config.toml
d_model = 256
head_dim = 32
positions = "alibi"
attn_scale = 0.177
parallel_block = false
init_std_qkv = 0.0219
init_std_o = 0.00309
weight_decay = 0.14
lr_head = 0.00515
batch_tokens = [65536, 131072, 262144]
steps = 4476
dataset = "wikipedia_en"
Each number is 128 + 24 x the weight over its row's rms, rounded and kept within 0 to 255. Layers, rows and columns count from 0. Numbers have three digits each. The size before them is the row's rms in percent of the matrix's.

# up: layer 20 MLP up, 1024x256, rms 0.0806, rows 47-52, columns 0-255
# down: layer 20 MLP down (transposed), 1024x256, rms 0.0786, rows 47-51, columns 0-255
up47 096:109114120116143163121125125115078116142134144126129178174173089102150150147130143155108167130117124131118134155154137186115108171117126105137152123111126135123097139146154122126146147117147131125094130129122121101127081121132123131121108138133133142111130146139144109126123133147145135150083158129074092142150112103125109124106157170086120129087115139148147119113157127108148106109075146120129050114116116132173166175124143069122147125162119145153167128169120143087127142094135141121115127158169152138156118107168161096143076125118107116170150121076140105125162095103102129151177152170129161156122124139131131132133128154122129109122102145132146068135089146120141162086141140148170158157145105136150165161178128103131140097165145136156123094147146167121135110109087143
down47 098:136126100113098093132127127113153102138103104125137101118143137132092128114166142109115143159177135156124119145108131102152188125139086109133148148083117119142166137103072106132110184082084119111106136149127105099139133120132138133108138124075130135157114144148182148081135131093125095116116087128136135105081119125137086127160146119148105116134126138117131121138120100150148143132086146170131181130151170108144118126154158104150105125140107112133117129108136076148122124093091154120151093090091123158158117105114101146119115133097100141084137144095112124122097108129098135149119105113111115140101108114112092096114153130095131154157138178076076128124105130133141099111143140112159090164144149102058080089113114127138100120133135135121104148093134123082139078119120114
up48 106:120139131150114136141187164095114164109133099110090121118123137143141096131107122149137148138153154093173088112155117180067126091130159133122124151163116118099135142123115123141121127082086074156089158133145147113116128097074152124107130108101134102113091092147112170112122121100155105145138121132134113115120169088099146096127101145152138126096120140174102143103100140101120106099124073112154074185061091135153154100144096143134123152097133112159116147125080109144122118115100121128124129128159182087157115104133120139155141114105112187133128132137133159107142144079130129139150131119135155123110130137166077110126113111134104150148104106148098113130094151127109149136117096134110088153138103161145147148121145124136123108123167099123113097132135154157128104155114123
down48 107:156112128129136161131098112116107088121120093148170134169167118133102135107088126084137110154146160138113153135112110104126127130105162138171093131137149113130115095152109106161108075126131091088138152140135120094114106114143165114139104126132115124100115153142168128142117139134111120095131114178142117093079063110082077110148129120122102127131176178099126149110116119144154132119121117123126187116131122106119113165167149154188141127142130124139172151100116119093117107131155161101140147095082115126131090165092132168139125125098161136168138094125115104166115088122134149113117161152147138107131140151071117125128133101170107111143171104138102135087119116120116107118110176152161137147128121118162116152126166140128159155132114147110103120133148126101123156147163179
up49 103:123132108139126115133131131115145142133175164116141160152111148099165169117115143136122141139128087153184123129123169131127150132139168125134129127174084086123155109143082159127170133150128153139142111106121123153113102055178108102130112144102088170150116141110122088146099162109148144163088120123113141185163154060155116152141117130099128136093136122153100129145124116119138120115141109127100120169147103151099143154104117088142162104136108106110130141134103135078121120101144179167112146155142148133143095154142141120104121099062117143140125136113135130129137140110105171117147131128113158104104132122142135109165107104177129102114085112136117120154098113121090137127116124141114120135142063107165132169075130125119147101110092084138130094129092094147127148102125112
down49 107:124118131131137110130166114173146133126090120166072116130135149132137123080148103111120108102112079160174177194136107077143126095131120149150127116119126124106137139094109093130166085138118125171147152131141098197111142159090148156129142083104169120103137123140145134116125158139101146153140122125071149128120132208148127146091151086103127139116123122132105149094133176129107121104165097087088125159157142100113129123158130201191127119139111120171122131158130136136122131136146135108141127130105094114120133079107121118139132142106166122127081122129103116128104145143134131117130138134146116138154115141159086132127097146146162152144140128148143114165178150085166127104122159105104114130111118152077107112118130122102113089119139114099149138140120132134119109128142131
up50 097:128108163101105141153096122141115121110091125119136130172099110135130101128117094162097096124201139129106102189161171159127144113114134146131133134130091154122149124140119132164137148118091154142109143116141096112102154109105114125154155141123147125143133114138122107088141093121119132182140010106106148138140103090129110147115160102120129162139129180119131096116150147118110127115105133135124129116136112096119210132135170139126125102122161142102111141120151107118143139152084156139106115109136128103078126102086136138146159136139108170136117129108117149166117149139109128113148146141122157153161142117178118121090112130119155118132112102105145141118121113169120128119115093122154094122148166092135133134134130095116171134130201151088118119118124121098139184147139152
down50 091:118124113165151126107133115085130163121114127148158129143158158121141176133098120135157167113090147140136139071102125155112100171095115147097118129140177111185119093089131140145145109125147147121127121116146149138138141153127111159140112104117186172087160103139144138141103146135093130121086220142104118111127185138141155108140147111159128105097133083124084130148152115133150116156130117139132121147133086136142129106112112127138101167129130115150112141129100173128133113144154112151129140152094137165086124131143096126085102097127135104142165108148117102105122140128150114071118111142124094145119156117084118127172104150141101150132161135092103131102096143123140083124087166140147160127128140150186145125106108125116082125142124100174153091144130138148115091105132127
up51 095:121146140127124109180147103140146141097138140135117121138115144096144080123129171116119159148134126125148122130159130123091132112104127122152116155140125172079164064137098141151093118118154112139137122140075143123100111158147157105147126145137137138109105076136114112120139087139101056171132107116125133136165112092108101128104122106132119130109106132139125096164120077115174117118150125095119143118115089111150112182084120121154100106171103141178150135114101126154094115132138139093133088144127148087114139105106139149162139115133126176141166135122132130123127144116148110121155134119104169122149134147148156140148153154146078160083103121142105130166115125148086152200097137134121127127179103117138150103174129116134157102114137075104129150155114187165133131120120117
down51 098:155131118095116135128150156167121121125147078139184099134128159132114148114143092102109131082100145141160136192134125119104079135103156119124149134089155130120159110143096152105157116134115129123129108111138062137136108164156148168163151136134142118146127152125134149138142146116195141163143110108128148095148121117152144109129112116151119101140106148087122140070141129118129109057159150138104125091164098092103129137132121139122101175100146114110110127134169102079093110126133143144094138130111147168137121154136117076124147140126140124126143136135126113119083078141076153166149137124130110140112152136162131122130146096151162125155180144116131131119181122167134090172143121128144106151167100147095126123121116121119107148136125154152095130104193151126152143164137114
up52 099:106112130136094141127127134164136109094142110164097133141140147131113145121129090137138145109117130112075129140092115151097116144130126128157123097106136164120149165145114106165136158168126126131110078107101124169122076103100167114121097106120170142104114129057097134124121129141132106135119093091097127179139143113113141132128199147116147138146144128156125096189147130146162120096073147150079167159168110148147133121124118136130131119128159124108127155121086160078122128153133154112147116118139110082165146176116154146129133067108136148157078105172102075155099140153142105133124128144150109122150165132123104111140144102125132134133117134095131167125085114121115126147128115114137077115122139122122115098165129143147135159144125162150106126117144113126111104150058153